Weights of a small GPT-style language model, trained from scratch on English Wikipedia.
Training: a variant of Muon for these matrices, 265M tokens, 8082 steps.
Each number is 50 + 15 x the weight over the matrix's rms, rounded and kept within 0 to 99. Layers, rows and columns count from 0.

# layer 10 MLP up, 768x96, rms 0.217, rows 285-333, columns 48-95
51 51 46 56 57 41 68 62 43 35 54 47 49 47 57 54 34 67 47 47 59 44 56 51 57 58 57 55 68 46 40 59 48 61 56 46 43 53 58 56 41 57 46 49 36 56 58 42
66 40 27 31 63 19 28 67 44 52 60 68 62 25 59 33 14 63 61 36 47 39 45 74 44 68 62 57 36 48 40 77 43 42 12 49 55 46 49 59 41 55 62 42 50 68 68 37
55 56 77 38 53 85 52 39 57 43 58 53 54 62 51 43 54 60 54 35 38 46 42 41 48 38 77 58 54 60 56 61 33 38 40 30 30 42 64 63 47 50 54 54 54 32 46 35
56 28 49 51 48 54 66 37 62 46 66 26 27 48 59 45 37 32 47 57 82 48 70 31 45 58 39 34 60 43 65 61 49 79 81 64 59 51 68 61 41 39 38 91 67 58 64 81
73 33 21 29 65 50 43 49 73 56 46 65 59 48 67 27 26 62 39 26 88 64 54 31 39 61 59 15 34 74 78 43 40 52 17 57 22 35 42 39 37 56 64 58 51 52 45 46
45 53 38 56 34 71 50 39 75 72 51 36 77 66 34 54 57 51 58 35 49 25 36 47 51 64 43 61 31 81 73 30 42 50 55 35 40 63 51 43 30 41 50 65 69 51 69 83
46 50 60 23 77 60 44 41 51 45 42 75 57 35 51 53 45 50 45 30 40 61 51 53 51 54 52 43 60 43 37 36 58 46 61 56 70 61 57 52 53 56 54 46 45 74 40 16
45 64 50 41 49 63 51 34 64 45 57 65 33 49 45 41 79 36 41 74 12 35 75 45 42 42 41 18 46 59 41 27 62 44 34 59 37 36 22 66 26 44 53 22 30 79 63 57
62 46 79 28 45 51 33 28 48 57 54 44 72 61 47 31 58 44 47 68 43 40 57 57 45 33 48 33 44 34 35 42 62 54 53 53 32 81 69 44 44 53 56 34 60 35 61 64
31 54 54 65 50 43 52 39 69 49 23 58 41 83 87 52 34 28 45 57 41 41 44 53 70 62 61 48 77 71 32 71 56 65 51 47 40 34 58 46 43 51 44 52 30 37 50 47
73 34 48 09 56 48 33 44 50 70 69 54 51 28 47 48 38 51 27 48 23 39 51 51 31 17 08 55 53 27 77 51 39 42 58 56 76 57 41 60 51 15 59 40 51 68 55 38
59 53 41 50 18 70 66 70 49 35 48 79 52 53 52 54 51 38 38 35 77 72 57 57 72 56 65 50 39 44 37 37 36 26 22 48 54 63 14 20 36 44 42 57 61 38 34 54
71 38 60 50 48 46 40 27 49 36 72 64 69 34 65 35 49 38 66 66 33 18 71 53 57 22 49 33 68 37 84 67 45 34 50 55 54 82 53 82 56 49 52 38 62 33 84 37
55 39 54 64 28 57 71 37 56 69 26 58 46 55 53 49 36 41 51 36 47 55 81 33 49 28 56 57 50 59 71 59 51 36 18 45 25 48 72 62 45 42 64 43 68 49 64 34
48 57 43 82 61 32 51 37 64 54 46 53 41 48 65 31 54 38 48 59 57 56 51 52 69 48 61 74 61 48 64 54 46 28 67 38 58 66 27 30 68 42 46 65 46 53 63 77
44 63 48 47 38 65 54 52 61 44 34 44 38 52 47 44 65 57 48 65 41 38 51 54 83 67 63 70 52 29 39 57 50 14 31 36 45 33 63 36 55 61 68 61 54 27 84 83
61 25 71 52 42 33 44 44 71 36 71 55 47 44 41 72 50 72 64 54 35 42 51 30 41 60 47 43 43 64 67 49 47 73 52 52 57 69 84 49 75 59 55 22 52 96 43 69
36 86 70 45 51 43 91 49 48 87 60 53 45 44 60 42 23 39 67 62 59 61 52 68 21 69 65 39 72 43 36 30 52 44 56 50 24 11 24 63 08 54 54 55 59 59 49 67
57 44 52 70 50 49 40 52 49 58 48 52 40 41 59 70 42 49 68 42 76 46 32 51 44 56 42 43 56 66 50 73 56 12 54 22 54 54 46 62 61 46 39 51 55 40 51 38
47 45 42 53 51 64 53 61 46 66 91 49 37 66 39 69 44 62 67 71 57 84 67 57 31 82 35 49 30 78 51 19 56 29 36 36 59 58 25 48 34 17 47 55 35 52 43 77
47 59 59 37 29 24 49 34 43 49 35 64 49 61 49 35 54 77 58 47 46 44 48 54 42 40 68 60 63 31 42 66 39 45 67 48 61 72 67 47 50 20 54 36 50 30 65 60
35 49 25 58 75 31 68 72 44 73 72 49 71 52 55 25 63 77 22 49 49 43 61 63 43 53 39 23 71 49 83 52 59 50 29 93 72 52 75 72 64 78 60 40 46 64 71 51
26 70 75 45 47 60 47 28 53 26 63 57 60 73 48 52 55 51 50 58 37 64 50 31 45 54 48 36 49 68 51 75 39 52 62 48 64 51 27 41 44 57 47 41 27 32 52 57
19 57 64 63 42 36 25 53 42 49 73 55 31 77 34 39 64 56 38 35 65 62 65 50 38 53 39 51 52 54 42 66 52 37 64 33 51 64 30 48 68 67 39 22 68 76 66 50
29 58 47 41 70 31 66 50 48 62 00 76 73 45 42 60 52 42 43 78 57 27 17 75 34 39 62 56 88 32 55 31 70 50 34 57 25 26 50 93 58 36 54 37 46 30 52 48
39 64 65 33 71 39 50 32 35 44 64 42 67 31 52 65 39 56 21 52 70 46 49 46 64 45 73 40 58 51 40 64 54 56 51 32 30 62 55 44 34 60 45 75 44 41 59 52
92 39 21 62 11 46 63 49 50 72 34 72 58 21 66 79 42 21 28 43 27 69 52 62 43 36 60 43 23 52 45 45 41 64 25 44 47 38 51 33 49 47 26 72 42 67 51 77
49 45 58 31 70 45 34 56 46 25 47 60 48 37 50 33 52 44 42 14 53 39 45 21 56 68 47 47 36 54 52 38 48 60 70 32 73 63 10 52 62 64 66 53 49 45 41 29
62 62 71 59 33 49 53 50 47 79 29 55 44 57 37 64 52 32 41 66 48 41 47 48 54 41 65 81 54 66 77 49 50 52 64 80 37 62 43 61 37 52 33 29 40 41 58 58
59 45 20 46 61 56 55 35 76 46 57 46 28 43 45 52 45 69 28 26 39 51 45 67 71 50 39 77 46 34 51 34 36 51 69 67 52 60 61 66 34 56 54 43 32 26 36 49
56 49 53 54 59 17 49 74 36 48 22 42 49 33 47 43 63 33 61 47 50 51 39 55 45 53 49 38 44 78 69 40 48 65 48 62 51 48 45 57 59 40 40 34 52 44 31 74
47 73 55 58 35 03 43 34 70 47 49 50 48 57 75 52 65 63 40 75 52 62 53 45 64 51 53 40 38 81 52 58 68 51 51 33 73 73 54 65 59 52 46 40 36 27 28 31
60 44 77 40 21 50 79 44 31 67 59 68 47 29 53 27 39 32 59 47 43 23 70 36 69 36 42 43 48 49 63 55 56 68 62 61 56 56 34 37 30 62 34 61 51 46 38 35
30 51 44 50 30 55 37 56 59 45 41 47 78 84 72 20 58 52 73 38 42 40 83 55 55 13 31 55 49 09 48 37 45 35 74 45 54 80 53 59 51 73 53 66 46 49 54 53
35 66 32 41 64 27 31 36 57 28 85 33 54 70 43 33 75 65 56 57 18 42 37 71 27 64 43 38 38 45 39 75 34 62 47 49 50 34 36 87 44 65 58 60 59 57 53 46
49 64 27 42 51 54 49 60 31 46 43 65 40 43 43 54 75 34 68 36 62 42 53 34 38 60 52 85 53 65 39 45 61 38 72 52 54 18 41 58 60 37 73 46 61 50 42 57
62 30 67 45 71 51 28 53 41 47 61 39 50 62 26 75 24 65 30 49 58 52 36 49 44 40 28 59 75 61 54 58 28 40 68 28 48 66 54 42 65 38 27 55 41 64 23 77
27 53 24 86 61 53 26 60 50 47 85 53 52 39 48 54 83 62 56 87 64 37 29 59 74 34 59 81 41 52 47 57 29 50 39 61 59 37 58 64 59 52 45 67 66 55 45 50
55 37 29 44 50 48 38 48 44 41 51 47 48 60 39 29 56 52 60 41 61 51 61 61 57 44 26 38 51 59 47 59 61 49 39 61 39 42 36 46 63 61 56 50 50 60 45 40
37 54 33 32 49 17 40 57 51 58 41 60 30 86 46 65 58 53 60 42 43 55 56 51 62 69 62 33 58 55 45 63 11 34 68 45 52 56 51 62 44 66 66 56 41 39 48 43
57 43 39 35 37 61 35 79 52 34 50 73 28 38 31 51 66 82 42 46 53 32 72 41 95 41 44 54 60 54 46 49 52 52 22 42 73 69 53 49 37 56 49 31 31 57 71 55
46 52 45 55 60 55 47 69 28 57 64 61 40 33 47 52 50 52 45 49 43 50 66 52 46 56 33 50 44 56 55 35 58 67 47 57 45 39 33 52 17 42 47 60 50 51 25 59
41 59 66 41 60 54 04 71 34 50 45 57 61 40 88 80 31 13 38 29 28 53 61 31 83 34 56 43 28 50 50 43 31 47 53 58 51 57 55 45 57 67 49 43 31 46 61 64
43 51 59 45 62 38 28 64 49 44 45 66 29 81 58 43 58 36 65 46 17 52 63 57 30 48 27 62 52 47 75 68 54 24 46 45 41 53 61 61 56 58 35 33 62 38 80 70
70 40 32 46 43 62 34 69 38 40 39 57 56 45 64 59 47 19 62 43 77 61 46 45 47 76 53 39 53 35 56 33 47 62 75 58 38 27 50 46 23 39 53 58 61 51 35 49
39 35 53 66 54 57 55 29 70 48 66 36 33 65 68 53 31 59 48 41 29 54 57 39 39 62 55 67 58 56 49 48 57 59 49 46 62 55 40 57 46 53 61 66 54 44 58 29
58 42 54 33 40 60 55 38 27 84 56 89 37 65 10 55 31 38 50 41 50 53 77 52 52 67 43 64 52 70 46 63 57 55 35 57 59 31 55 42 60 40 39 26 35 44 63 72
39 92 42 62 78 65 52 19 54 26 67 34 63 24 63 59 61 62 64 99 57 70 42 71 56 45 60 35 69 69 39 26 72 23 30 60 77 50 57 54 56 35 32 56 49 53 55 43
39 64 47 68 24 62 60 76 71 39 39 46 51 44 46 50 94 56 34 63 79 38 81 62 63 88 45 52 63 36 73 52 68 45 71 83 72 52 53 57 44 68 52 51 77 69 54 46
# layer 10 MLP down (transposed), 768x96, rms 0.141, rows 285-332, columns 48-95
54 57 50 43 45 28 55 55 37 53 40 48 53 48 45 70 52 54 57 45 50 42 46 53 42 46 36 54 58 47 45 44 59 43 56 43 61 58 50 54 43 64 59 49 44 46 59 57
48 23 29 24 34 38 36 55 64 72 27 22 26 35 73 46 43 47 51 65 01 52 50 78 60 47 70 53 63 44 50 60 59 36 57 63 43 34 66 45 44 61 37 53 29 50 68 47
47 50 45 52 47 45 69 49 52 35 52 59 27 51 52 59 53 52 42 59 44 56 44 78 64 62 37 31 42 51 54 46 71 55 47 53 77 46 49 67 53 84 55 56 64 57 58 68
54 39 60 36 71 46 46 63 64 36 16 52 70 30 83 60 46 40 37 81 43 42 36 56 63 32 64 40 67 72 50 22 51 72 44 48 37 43 54 46 26 65 39 51 79 53 52 62
80 61 77 51 72 38 18 53 60 40 23 26 70 53 42 34 60 52 64 39 82 64 33 47 30 83 78 29 40 47 40 16 75 61 55 51 42 43 48 42 55 63 35 63 27 65 38 48
38 45 44 64 59 60 45 46 60 63 33 56 52 41 83 40 51 41 74 68 32 40 55 53 45 64 78 68 25 87 59 84 38 40 40 43 60 42 44 34 60 49 33 40 19 37 44 70
49 48 54 66 33 58 76 74 29 46 72 65 55 43 67 62 62 40 26 49 48 35 53 32 49 61 63 67 52 45 63 35 52 40 55 35 56 46 58 51 54 33 58 53 40 33 58 44
61 57 48 63 50 75 88 46 47 48 47 58 49 45 85 60 44 72 69 70 73 77 47 29 59 66 54 61 55 50 52 23 51 60 61 17 72 60 43 59 54 48 55 53 50 62 75 69
62 62 73 33 58 49 59 65 51 33 59 44 51 51 49 58 41 47 60 42 46 43 57 43 22 57 91 64 44 34 33 49 37 70 48 17 37 50 35 30 42 49 21 35 42 65 46 69
54 74 38 63 95 58 37 57 35 53 26 40 42 39 58 33 35 79 58 67 43 77 46 16 47 53 30 50 38 45 44 19 75 30 83 17 67 80 38 15 54 42 38 34 47 37 40 59
44 60 55 63 54 65 63 61 46 73 48 65 54 35 67 35 33 28 49 29 50 55 60 30 21 57 77 35 37 60 61 62 66 57 46 48 51 50 55 31 54 42 47 84 69 44 57 45
62 65 50 55 30 28 49 65 44 30 54 66 35 14 56 77 54 20 31 50 45 45 43 47 70 52 50 25 52 53 41 40 61 57 64 58 76 59 98 57 69 33 55 61 51 82 46 68
44 76 64 69 70 37 28 49 61 54 62 58 51 54 66 52 28 54 67 79 75 81 61 84 42 42 84 36 41 77 41 59 56 84 18 41 39 73 60 29 29 60 74 55 56 35 36 53
55 62 40 56 27 84 58 35 56 49 40 27 66 35 62 54 40 28 40 37 49 52 44 47 49 64 51 37 61 57 55 67 57 68 48 31 73 35 61 69 12 44 58 59 23 36 49 69
40 54 53 75 35 71 31 72 52 52 45 39 51 32 38 79 32 55 37 39 49 44 50 42 30 61 73 63 54 51 53 76 37 46 61 50 49 38 38 67 47 58 55 46 37 43 44 54
58 49 70 32 46 75 36 56 22 48 44 81 45 59 45 48 40 25 32 45 66 56 63 43 43 65 54 58 55 64 41 37 51 41 48 55 35 58 62 48 50 34 18 63 69 45 65 38
89 38 67 45 37 35 68 68 56 73 47 62 59 49 52 53 41 47 47 47 47 45 67 91 61 56 62 42 71 38 47 59 59 54 52 60 51 32 32 52 36 43 39 60 49 40 84 57
45 22 21 34 33 33 76 55 54 53 77 45 57 53 43 54 47 47 38 53 61 33 63 41 51 46 60 80 57 56 73 51 51 21 32 56 27 54 37 44 36 52 76 54 38 49 92 53
65 60 36 32 61 38 39 65 33 65 42 73 37 66 47 69 31 32 45 57 53 58 55 54 14 51 71 33 29 45 70 70 50 56 58 72 56 63 79 56 40 55 75 50 39 59 59 72
57 51 59 55 62 49 30 47 58 29 44 51 74 27 69 57 65 50 64 60 55 55 14 55 62 31 52 62 58 41 29 64 59 53 51 22 67 76 49 52 65 44 55 50 28 61 38 33
72 59 59 47 66 58 34 57 52 45 20 00 58 51 82 69 28 70 49 60 09 60 54 56 54 25 39 57 24 60 49 34 40 47 34 31 72 58 34 68 77 29 45 58 48 42 52 70
48 55 54 53 48 14 50 68 61 54 58 54 53 51 43 66 87 64 49 42 53 20 25 68 43 61 39 53 49 55 79 63 60 42 51 48 25 62 27 87 45 69 66 66 61 37 45 81
52 48 64 52 49 64 52 74 45 65 52 48 78 44 63 55 28 44 40 44 49 53 43 77 45 67 44 43 43 50 56 45 91 54 58 40 50 25 57 40 54 40 54 36 36 54 51 47
69 61 36 42 55 71 73 30 63 70 69 59 61 43 54 65 57 30 34 43 54 54 52 48 53 54 48 30 68 35 53 66 85 40 51 59 45 54 51 40 45 33 43 65 53 61 25 38
58 47 76 83 50 39 68 55 65 53 40 35 56 51 53 64 34 52 58 48 60 45 48 42 39 34 22 75 50 60 66 43 31 39 80 38 52 65 50 62 61 63 27 57 43 52 29 40
35 68 45 56 45 65 78 48 54 38 51 19 40 52 64 45 50 62 66 56 60 50 46 41 75 54 36 16 65 33 42 71 44 38 26 51 59 37 34 51 37 30 30 33 53 60 52 40
74 46 40 41 41 46 57 51 62 15 75 43 64 50 35 33 78 68 39 25 65 27 40 82 67 38 25 63 71 34 48 35 70 44 44 62 47 69 51 60 74 73 51 57 57 46 29 49
41 44 73 35 66 50 72 58 42 42 56 62 00 75 26 70 50 48 30 38 40 38 51 72 46 74 43 18 80 65 52 18 68 33 42 50 57 56 51 42 54 58 29 38 37 57 59 57
26 65 49 61 67 73 40 43 24 60 52 01 29 52 54 60 53 54 74 42 54 38 27 46 57 50 34 58 62 64 48 46 34 44 56 62 34 52 56 34 69 42 64 43 42 56 67 59
42 35 44 67 63 60 57 39 69 21 70 38 49 31 21 64 60 29 53 42 44 44 59 42 51 44 64 45 35 77 42 33 49 69 43 33 10 71 48 75 41 63 50 48 45 65 47 49
49 60 50 40 57 53 54 50 71 64 58 34 52 51 49 62 13 44 37 74 24 55 74 51 44 45 71 56 58 22 54 34 52 54 45 62 20 66 64 36 48 52 42 66 66 44 58 47
46 51 55 68 43 58 54 37 47 26 60 78 93 38 23 52 40 35 41 51 56 68 70 32 43 54 49 51 47 52 54 47 75 63 61 68 56 22 82 49 45 66 59 41 77 69 44 65
51 37 43 60 68 75 47 66 50 14 56 30 60 41 40 28 73 54 40 74 42 60 45 63 51 55 27 47 67 58 44 51 51 56 41 74 47 79 62 49 51 68 40 62 40 60 44 75
45 72 80 52 38 45 24 58 44 42 27 58 56 55 51 53 36 71 81 68 35 50 43 46 38 44 54 46 48 68 68 47 42 55 54 51 52 53 51 67 41 30 34 30 56 45 67 53
38 56 18 51 46 63 52 67 60 38 53 32 61 47 57 33 71 67 65 50 41 61 69 86 77 37 55 33 27 51 22 59 60 59 68 54 49 55 50 38 56 47 57 35 42 30 49 62
35 50 55 59 51 54 63 36 64 64 46 53 37 48 42 41 38 42 50 52 15 59 66 31 28 57 51 64 55 56 66 36 67 33 48 50 62 34 52 44 43 44 76 66 33 74 63 58
20 47 43 42 66 35 47 52 46 50 61 12 39 32 60 63 55 69 46 41 52 64 59 60 52 65 80 39 44 46 54 46 60 01 60 44 53 81 49 33 59 39 55 69 51 64 61 47
41 47 51 58 36 70 33 72 52 64 47 65 19 52 51 47 66 18 29 44 59 73 65 74 55 29 31 30 49 47 45 41 65 85 53 43 33 57 41 31 63 54 46 33 57 48 54 48
65 60 41 31 57 61 39 66 60 40 44 38 43 34 68 39 55 61 72 48 63 55 30 56 55 70 73 59 44 32 54 38 33 52 47 40 49 48 32 34 49 50 46 44 53 51 69 32
25 62 49 55 53 62 63 38 36 26 44 57 91 50 58 57 67 45 63 67 46 51 30 44 37 46 62 54 65 61 28 60 44 35 54 50 43 63 69 57 35 46 31 68 64 38 59 56
71 51 53 66 33 39 60 67 26 29 62 52 50 42 39 46 33 25 44 27 52 32 27 53 67 55 45 48 46 47 53 56 43 38 66 23 55 21 75 34 48 30 99 23 42 38 54 56
33 37 58 61 35 44 57 61 53 53 52 16 60 52 63 34 41 73 52 56 33 74 63 56 35 38 36 40 52 66 29 34 45 40 43 48 58 76 58 57 42 52 53 52 51 51 54 57
53 61 67 45 53 48 36 47 60 52 84 81 37 50 49 65 51 31 38 34 59 69 38 48 55 58 64 59 40 65 35 54 38 63 48 18 35 53 52 78 75 46 74 53 45 46 47 61
52 60 70 54 46 37 21 66 70 11 45 48 65 48 78 57 38 54 33 33 80 47 76 39 28 59 58 37 25 52 58 20 76 52 60 27 46 50 45 59 40 30 61 62 65 50 05 50
34 56 66 46 53 32 55 50 56 44 48 49 46 44 29 43 73 38 05 26 65 56 48 55 56 41 63 52 63 76 35 56 60 32 58 38 61 44 42 32 63 27 56 46 42 50 75 44
51 74 31 50 79 23 73 59 61 65 41 35 24 59 42 52 66 38 48 63 34 46 68 62 57 49 52 53 49 50 54 49 47 64 67 66 48 70 49 62 56 32 54 70 46 43 54 47
66 59 57 57 54 51 36 38 24 51 23 62 64 62 41 39 31 42 45 30 41 42 56 49 48 50 44 58 60 32 76 46 12 26 58 28 42 43 62 31 24 58 47 62 73 59 46 29
50 38 35 51 54 26 52 30 69 54 77 27 31 29 51 46 54 51 52 15 46 58 52 46 49 77 45 59 47 83 66 47 63 50 60 71 52 66 43 45 42 31 59 73 67 37 28 32
# layer 10 MLP gate, 768x96, rms 0.208, rows 286-333, columns 48-95
43 13 25 48 23 23 56 41 45 85 57 61 25 24 75 48 28 60 55 48 32 37 47 55 66 29 54 59 60 63 59 21 51 47 43 37 41 58 65 70 20 41 67 71 32 63 57 47
30 72 41 46 45 24 51 58 66 24 51 59 22 52 46 67 58 50 34 67 35 50 53 61 51 42 57 65 45 53 42 40 60 49 59 51 52 65 53 47 62 74 48 39 42 48 44 43
31 56 26 44 39 44 04 38 62 28 31 39 20 48 66 50 63 05 65 48 38 19 47 56 60 57 40 71 25 14 46 66 37 38 58 35 50 44 48 48 85 72 22 42 42 24 28 59
52 35 57 45 59 82 69 63 68 46 69 26 17 24 30 53 55 60 49 42 32 29 78 66 55 32 37 67 39 54 39 32 36 26 66 60 36 61 60 71 36 49 50 53 68 57 55 39
82 44 27 48 48 67 47 34 52 33 68 50 60 44 67 37 51 62 39 45 39 59 51 49 32 73 67 55 76 59 27 41 33 69 57 62 29 52 47 41 35 81 24 46 40 75 61 49
66 42 48 65 39 53 65 50 50 48 69 40 63 54 47 62 42 65 59 77 38 42 39 30 57 64 60 30 41 58 44 29 53 40 54 31 28 56 40 45 44 38 37 46 69 49 38 56
26 41 89 34 59 25 61 54 31 53 42 27 48 45 74 49 30 52 60 56 58 53 33 31 38 37 45 68 59 48 62 45 41 50 60 20 30 68 37 39 59 62 64 38 39 60 41 62
68 35 65 35 46 75 54 51 54 45 64 55 48 45 43 63 57 61 57 57 37 33 68 53 29 35 58 41 57 43 51 74 35 55 30 45 49 61 55 41 51 48 46 72 67 66 48 51
81 59 59 63 50 37 33 55 41 70 30 47 45 26 42 65 70 50 79 42 20 57 52 53 52 17 51 50 55 40 29 54 50 51 51 50 60 50 43 47 85 45 49 52 54 58 23 60
41 57 41 57 44 61 18 65 68 58 43 54 57 68 25 30 67 51 63 78 63 69 55 27 45 41 41 71 43 60 33 33 04 41 41 89 48 32 29 40 71 46 50 50 63 52 91 44
07 49 56 45 70 17 56 53 65 66 47 39 42 59 39 27 39 56 62 52 46 75 32 60 44 36 54 60 43 54 69 63 42 62 31 55 40 51 15 83 48 74 58 76 30 46 59 48
56 60 62 63 63 43 55 36 40 48 34 52 42 73 63 47 18 81 69 46 37 71 66 44 69 29 60 47 49 60 59 49 26 56 33 63 14 96 57 68 54 80 67 53 69 28 47 45
63 33 53 44 69 50 58 34 16 75 49 46 40 73 38 16 37 60 50 40 68 48 43 56 39 52 37 66 75 25 64 48 18 31 48 30 58 44 42 46 56 71 55 62 66 52 75 33
53 67 29 60 59 37 69 43 73 39 48 81 47 70 79 43 62 34 48 59 48 28 22 29 56 32 45 38 32 41 53 46 42 62 47 87 26 58 57 47 51 52 55 41 67 46 54 41
35 62 56 55 52 50 60 25 56 41 28 50 38 35 29 67 55 45 83 55 37 68 53 46 50 47 54 41 53 33 07 21 65 85 62 55 55 59 70 57 01 45 33 60 46 70 31 74
51 35 72 76 72 57 44 66 61 48 50 45 62 23 82 72 56 47 55 43 35 69 44 50 56 52 67 62 52 70 44 32 69 73 41 38 64 36 37 53 46 49 57 52 23 72 66 45
48 53 89 43 47 56 67 35 53 81 47 65 18 58 33 44 57 56 58 48 36 49 49 65 51 68 78 60 59 44 60 40 73 26 55 27 69 72 38 33 68 62 43 50 51 68 68 40
41 51 44 45 40 52 51 45 31 34 79 66 21 42 33 67 71 63 66 35 24 32 46 65 43 44 39 63 42 34 65 56 55 13 67 60 67 52 56 35 73 42 38 48 76 26 56 51
41 72 36 56 44 39 34 47 62 56 64 68 65 27 50 48 57 69 42 55 55 35 65 94 53 28 45 37 14 53 32 56 43 70 62 68 72 22 27 38 24 72 55 51 43 93 51 45
47 50 55 44 43 57 51 41 35 43 38 34 57 36 39 52 56 51 53 79 71 63 49 33 25 33 56 68 35 48 73 64 54 66 17 39 59 74 52 24 58 41 50 40 64 57 28 70
70 35 48 50 38 53 65 07 28 30 44 43 66 26 39 72 38 34 75 43 41 70 27 35 36 45 43 50 61 30 26 52 81 59 39 42 46 57 59 23 26 46 67 51 26 36 50 48
43 45 60 55 30 55 50 69 47 31 59 69 17 72 27 65 47 48 39 51 36 36 59 44 58 48 63 46 38 42 71 60 47 61 49 59 64 65 53 61 45 41 48 57 51 31 69 49
80 09 29 54 61 55 71 55 71 71 50 33 51 63 05 74 40 48 36 21 59 48 60 33 55 35 35 54 48 57 66 27 42 44 32 48 36 59 38 58 48 60 38 73 56 47 58 74
74 15 35 38 21 83 64 56 43 79 29 51 63 41 42 45 42 41 38 40 48 64 60 30 80 34 44 74 55 47 73 66 45 53 48 23 37 57 61 86 51 55 58 54 50 63 27 45
46 65 62 42 43 68 52 48 29 41 36 59 27 32 25 19 38 15 48 54 56 43 72 63 47 46 39 22 62 45 44 52 62 37 72 43 59 48 62 71 18 72 33 50 53 60 34 65
28 26 30 65 36 37 40 53 29 48 72 22 63 41 38 34 66 53 60 55 37 62 53 43 19 64 26 53 55 35 72 58 58 25 43 52 44 56 57 46 70 41 70 64 67 35 67 52
55 45 47 48 65 53 60 25 50 74 68 29 38 26 33 63 43 62 29 58 21 61 44 37 59 55 22 59 56 23 49 55 31 41 44 54 42 63 41 68 43 68 30 34 52 51 42 36
58 81 50 64 38 18 62 54 67 35 38 27 59 54 40 61 38 36 34 56 31 77 49 63 58 23 75 36 65 62 24 37 26 48 15 46 30 70 51 69 53 44 33 46 41 59 43 57
67 45 75 62 46 45 54 55 44 58 49 72 77 46 57 75 67 44 30 49 42 45 36 45 73 59 32 56 77 65 43 26 37 26 44 57 52 49 41 64 51 65 57 45 76 60 41 33
49 60 66 57 21 76 62 30 54 69 46 45 43 48 51 61 43 48 48 58 32 43 44 38 36 31 53 62 42 41 37 75 60 58 44 31 44 59 47 51 66 54 70 52 43 54 32 45
49 57 61 50 58 40 60 61 28 56 63 59 44 23 42 43 27 52 52 53 64 50 39 48 38 48 58 44 27 27 24 44 30 43 84 47 61 42 66 68 75 49 59 25 71 56 67 46
44 61 65 72 58 14 39 41 52 23 45 42 42 79 62 60 74 29 37 47 54 53 66 80 63 26 43 71 44 34 41 45 45 60 45 39 33 51 41 50 77 62 39 65 36 48 47 61
33 28 54 56 60 55 62 66 46 86 55 44 36 69 50 74 82 54 41 42 55 47 59 62 44 41 62 27 44 34 77 31 44 54 51 47 41 34 43 41 66 72 68 56 78 50 48 43
54 42 44 57 76 33 66 67 49 49 59 66 67 23 36 62 63 53 57 06 59 61 48 73 49 61 71 20 54 75 55 40 48 33 30 49 49 49 29 49 56 37 45 46 60 41 54 72
30 49 54 41 61 36 66 35 55 59 44 28 42 59 43 29 59 58 63 47 54 53 31 55 59 47 47 37 66 44 15 34 33 48 64 41 40 36 72 53 65 67 54 52 43 57 44 40
70 37 36 73 69 81 65 32 52 69 27 59 31 52 34 31 64 42 51 43 90 62 47 39 53 46 39 57 34 41 51 83 36 46 52 82 56 42 47 39 66 54 72 00 48 51 30 57
43 63 44 75 44 76 39 46 63 35 36 55 31 47 51 38 73 47 35 21 41 36 26 62 48 50 56 32 56 63 23 48 63 52 35 46 31 41 61 41 49 26 37 48 47 43 24 45
63 68 47 57 59 37 54 53 44 66 48 57 56 50 25 60 51 68 43 53 39 44 41 65 45 35 75 64 56 45 50 39 59 49 63 47 49 25 49 76 38 41 60 50 45 28 58 55
52 49 45 53 78 49 84 47 61 61 64 33 50 48 61 27 41 30 67 70 46 48 75 57 45 26 51 77 44 60 39 38 60 50 45 33 38 54 46 34 60 56 36 16 31 62 61 46
40 48 43 31 74 28 93 21 70 50 27 25 73 72 45 44 47 56 73 52 18 24 54 59 33 36 59 89 30 28 49 32 43 35 78 43 10 41 45 54 41 49 42 89 43 41 53 65
90 68 56 49 63 50 38 39 48 42 58 48 28 54 58 61 42 44 44 52 54 55 67 39 47 70 37 39 53 56 53 53 58 56 21 53 59 45 45 55 58 48 63 48 54 48 66 50
79 67 40 69 78 28 59 63 54 60 60 40 74 41 41 21 39 50 50 23 37 85 09 63 56 32 46 53 35 46 42 64 36 72 31 43 57 25 43 47 45 55 56 45 37 16 65 86
72 76 52 38 71 58 60 38 59 52 56 45 35 58 40 37 27 60 38 62 26 40 46 28 43 24 45 51 85 45 47 38 57 60 52 58 39 58 50 38 38 45 54 41 62 49 57 67
53 38 11 58 63 46 56 65 36 50 60 57 59 33 15 48 22 58 55 28 59 65 68 63 59 81 30 57 76 55 11 55 48 14 66 57 58 69 57 50 32 61 52 69 66 58 65 70
65 81 41 50 35 66 23 60 18 52 42 38 46 40 54 30 56 41 58 47 77 32 44 53 46 25 31 37 53 46 62 52 65 43 59 56 52 58 30 28 76 51 25 45 49 46 51 52
38 54 74 66 53 80 50 44 54 35 65 54 52 47 23 72 64 63 27 27 57 44 38 56 61 32 52 38 75 58 46 38 49 69 24 44 51 71 49 58 41 37 35 55 68 52 63 68
70 55 44 68 33 50 53 66 42 51 34 60 46 58 64 40 39 71 41 41 38 50 66 65 53 43 49 62 64 51 39 62 51 52 63 40 60 25 33 09 62 55 42 72 71 57 80 56
17 32 30 44 46 40 43 78 51 30 73 57 28 54 59 77 56 28 49 70 35 57 68 66 37 52 37 65 37 31 37 62 25 45 26 49 31 76 41 53 46 51 39 38 47 55 67 67